Part of a small language model's weights.
Architecture: RMSNorm before each block, rotary positions, no biases in attention or MLP, untied embeddings, normalized queries and keys.
Each number is 500 + 40 x the weight over the matrix's rms, rounded and kept within 0 to 999. Layers, rows and columns count from 0. Numbers have three digits each.

# layer 5 attention value, 320x320, rms 0.0727, rows 0-42, columns 0-63
421495490469592546537454543580527429542490507536480540442533482450538531445510471510525570548442424519490466588491545496471474443478456486463489558529463505499495515527523439528543653568450465
471538454495455479408502513472541435523419551529510482514557567485479537464466462437445480465457414525423511483447471500451484497472464558457487437435513466378543546431525462466498548511467422
467481471493540522508512376497538479414541485486403536500440528519594474482553460518529488462493558463513446456531488499505520560561470536520469521498520492500505461536484591428466500466507528
507498505406518537496533504549549533564600503524469469445508455480580543503507544488515562477454480434463474467483504508450503458484483512495479537584482559495534455502533472533448480449473522
456480598457480555520556512469507544507496434449524469440510487503473520570462471532487443536557489482573381515550527479469529520489448497501420544534535493535462469486455477466488478389509465
519513478447552504486476486548539545502535587434477483527461432519485549454564433489466481457467444483492556582445517438507515493507578460469501519496475492512447500494521427507528513492477469
392487540433423564515571511503469474448514501496548578571511528467524509528468441458522549407512548528510475509505497422501579518557430424503507504438413467453455449582504479577528515494527504
538578523445566490512492538540516537477509448505463456485504511546473463497572519473476557503456499486526477605498508529501482471470571475501570536517464502465461465466483522466561483512514525
490514529544480512537530503532505479519522450508528513460494545486354464496532518533422574487421461397565523481549512434504537519483486423437546444599430545510490572531532547497513505465468525
514455504463519500498571421411535572460486506544491573509519419477456464497545496466469454416525487389571506455477497531464509475508442402548521469488477516514522520520545529346458518495414513
580488502496449509520471510453538518546455510563553561501460548491503411457504503542521496493498558510557450380534492550558498457435536486591507497442563476493435486458449556479562480522444536
524511469460475469491473434553496511520550494487511532537507530494519476433525491481480488480564490490539476568494539489564569448504468524456422535522470521575510491509485527528506479541487456
496449452481466512505517499504455433487488446453615493517499453495594486467490481439497538457437493516506528468477471389458606438550463481486462514476499541466433538442497476535514484548533456
545463511432428511527544475433422546432481519515506521481505503528505478461539441589490462476520485527492558438520455520489531470485527496615485550513490482466531529522438557503506483512516473
553538451491529517476520435570517520438518513367477451479475525496493504602528446425578556455526522481556390563477553534493526543531462456559482594496445490503507484484515522500467536463484455
504492491537532516516508498587389527492566562533545540548493517488483527458368451490544474437550484426524617450530454478523532518508480549496462490550468477550595464493514532458486485476442498
429468477565511524510461536532507561512485555529481565396468431528508564455485537509524556540587515511443543478495462445443497494508473548456439474497525529482445541520485497412451469505513393
426551488473564450498487511468521622531415537573449549459514451520504523499495524518528471478483439524491542492478507589491528529525516558444461444503503479550519568453450396489429496563489404
443496474506510424476504469505520505467542471523440458539511437505579440590530524512514488507612560435478470480506445542488507494487480476509589506516434514522522558528506508469460518527544537
520535541528561497462532445462536482558437511584523567477491470445479567436520472473454528411537427480466431576514561470576443482537480426471550463465581571445492491483441451503527501489490526
504511535594500515464472523519518508567568484454450438433552465513522516492547407533472509551470516517496437509445481488534496487490518492531491534452463461513434514472430464443571549479556478
545559514436503493555519485521534570505458417520518520483444499464486411470517475493429664466474426532478502510553536533519562512500561458492485516526481505529524522496524485454515545526470511
458499514491424506470569456413502493529544521539502476552531487500491579484533610519457530440503490549501469503446536461524464545570525509551455518446478488545469493457542521510462516529479436
557493447453444477524514513396458546457460493520500502476516512500522450526510577511470537445493473505539489448490593495494561471543511462441485574532547564459462524527513511505475529513536435
444479547540538544464497506491425473484516547501605542443527485544450558475483478493534493512458489495516533472552472503521528508460514541598432524527392466484458476506499518428532568513481461
543517525461507551508546550534512506573522463505398417513534538549459504503520418544452511566461420554477449469382506511513431478502507407585501521552520520436472524430423486377477496519512363
497482490563578515481508495445471446535567549474505525530486467553505506488505419505513513454492508487471503506485483457479474478501484515476542511459483544506430497504523493500489495516509562
441543464428479480540489450559477500470526501490507494539561503501582489484488499553517533454492490553487495539499546530487521501515434419463486551507441502545466539489544480441480577535517397
577453569521471560441492495478435527556516543461472454427451493556433406455447483518507487575491508563583414475530464510529541558512538541590494517541518467554562470472436528538561457492486459
522426522510482525512453476427509496440478501493501548411435531474514573531402475468540476618501499467529435439546507504527543476469521543519497464523519500533536404543499513482504541387533450
486572505514509479427433469494516496522454466490543477515485512511511546385475476446494499492464455590475417465430436445540459460474420530516572438427567517513513561437517422533423474546553413
493530475539480501495499487489497460486525469460492476504486431447434419482441454505468548490460542501440546527507458469551508476451497447537581420446461550517465483456537467488465477580535492
482580496592530508505549536439474467547463487502412568599506511443555485498505536509511423493470483521438482494414438489456491503512475554410534445440486530531568524419584388584457460453530470
590495456547461487489408477531569442511502514543454481548523490579531515532517464507557415525534523497553529532534523532591441482450451504590498526520523552452532486487579458401514472539476418
551522485439543447505490442526546563552480540489530466513493452464557508506612594481545528447536463491583511487509552562462516444513563533519503518551476460433473549512497532422517494472438472
480532440468602517441546529525512544460507544527448420536501439471478500507528515458505500494478452474484448517500418526483493469520577490538446514518537520457501484580542493513485482487445549
470553499524431440603486483609494473535527478460476422471512532469543464461461408485527527471548573400548536548556448509488568440505517481590438492547525526444510467497398505466522452588433492
509485507521442473491464500438526525509529431458468439458513518584465473494483529500390513526559459516521498435523504461546476550486451550467558509483514555462599521516584428491424455568470440
494523481408600517474464573488471520474557540601519529587456520485500501490508467572481508463598466516532515494562471515465510500533480524526468531582548457461535506449520539559491545522505445
498469534514479516541533536519560467530425459492468480503486480492510442540466608532553452570489546444445531492421561522541461539511415470507473455456483524488428539567501534459498494468510472
548517448507525491523444434482519554475540507474484541491489467548518466523499516481476554549508533503558519504563451515507557402433483582430544521533516484515607560517531534509430518480470534
533506539487467552515532416446473565545506544416516515553476464545510467527511500472516424559561562534503579475482489527492540512558529513529565541537511497519477485476477544531454431542511519
531488607536510560561502426598559477610470502398502464469475525550505436529530455516484532483531452496517464445485515432527556542469539550521540467519475453526529487493455516439532533440452534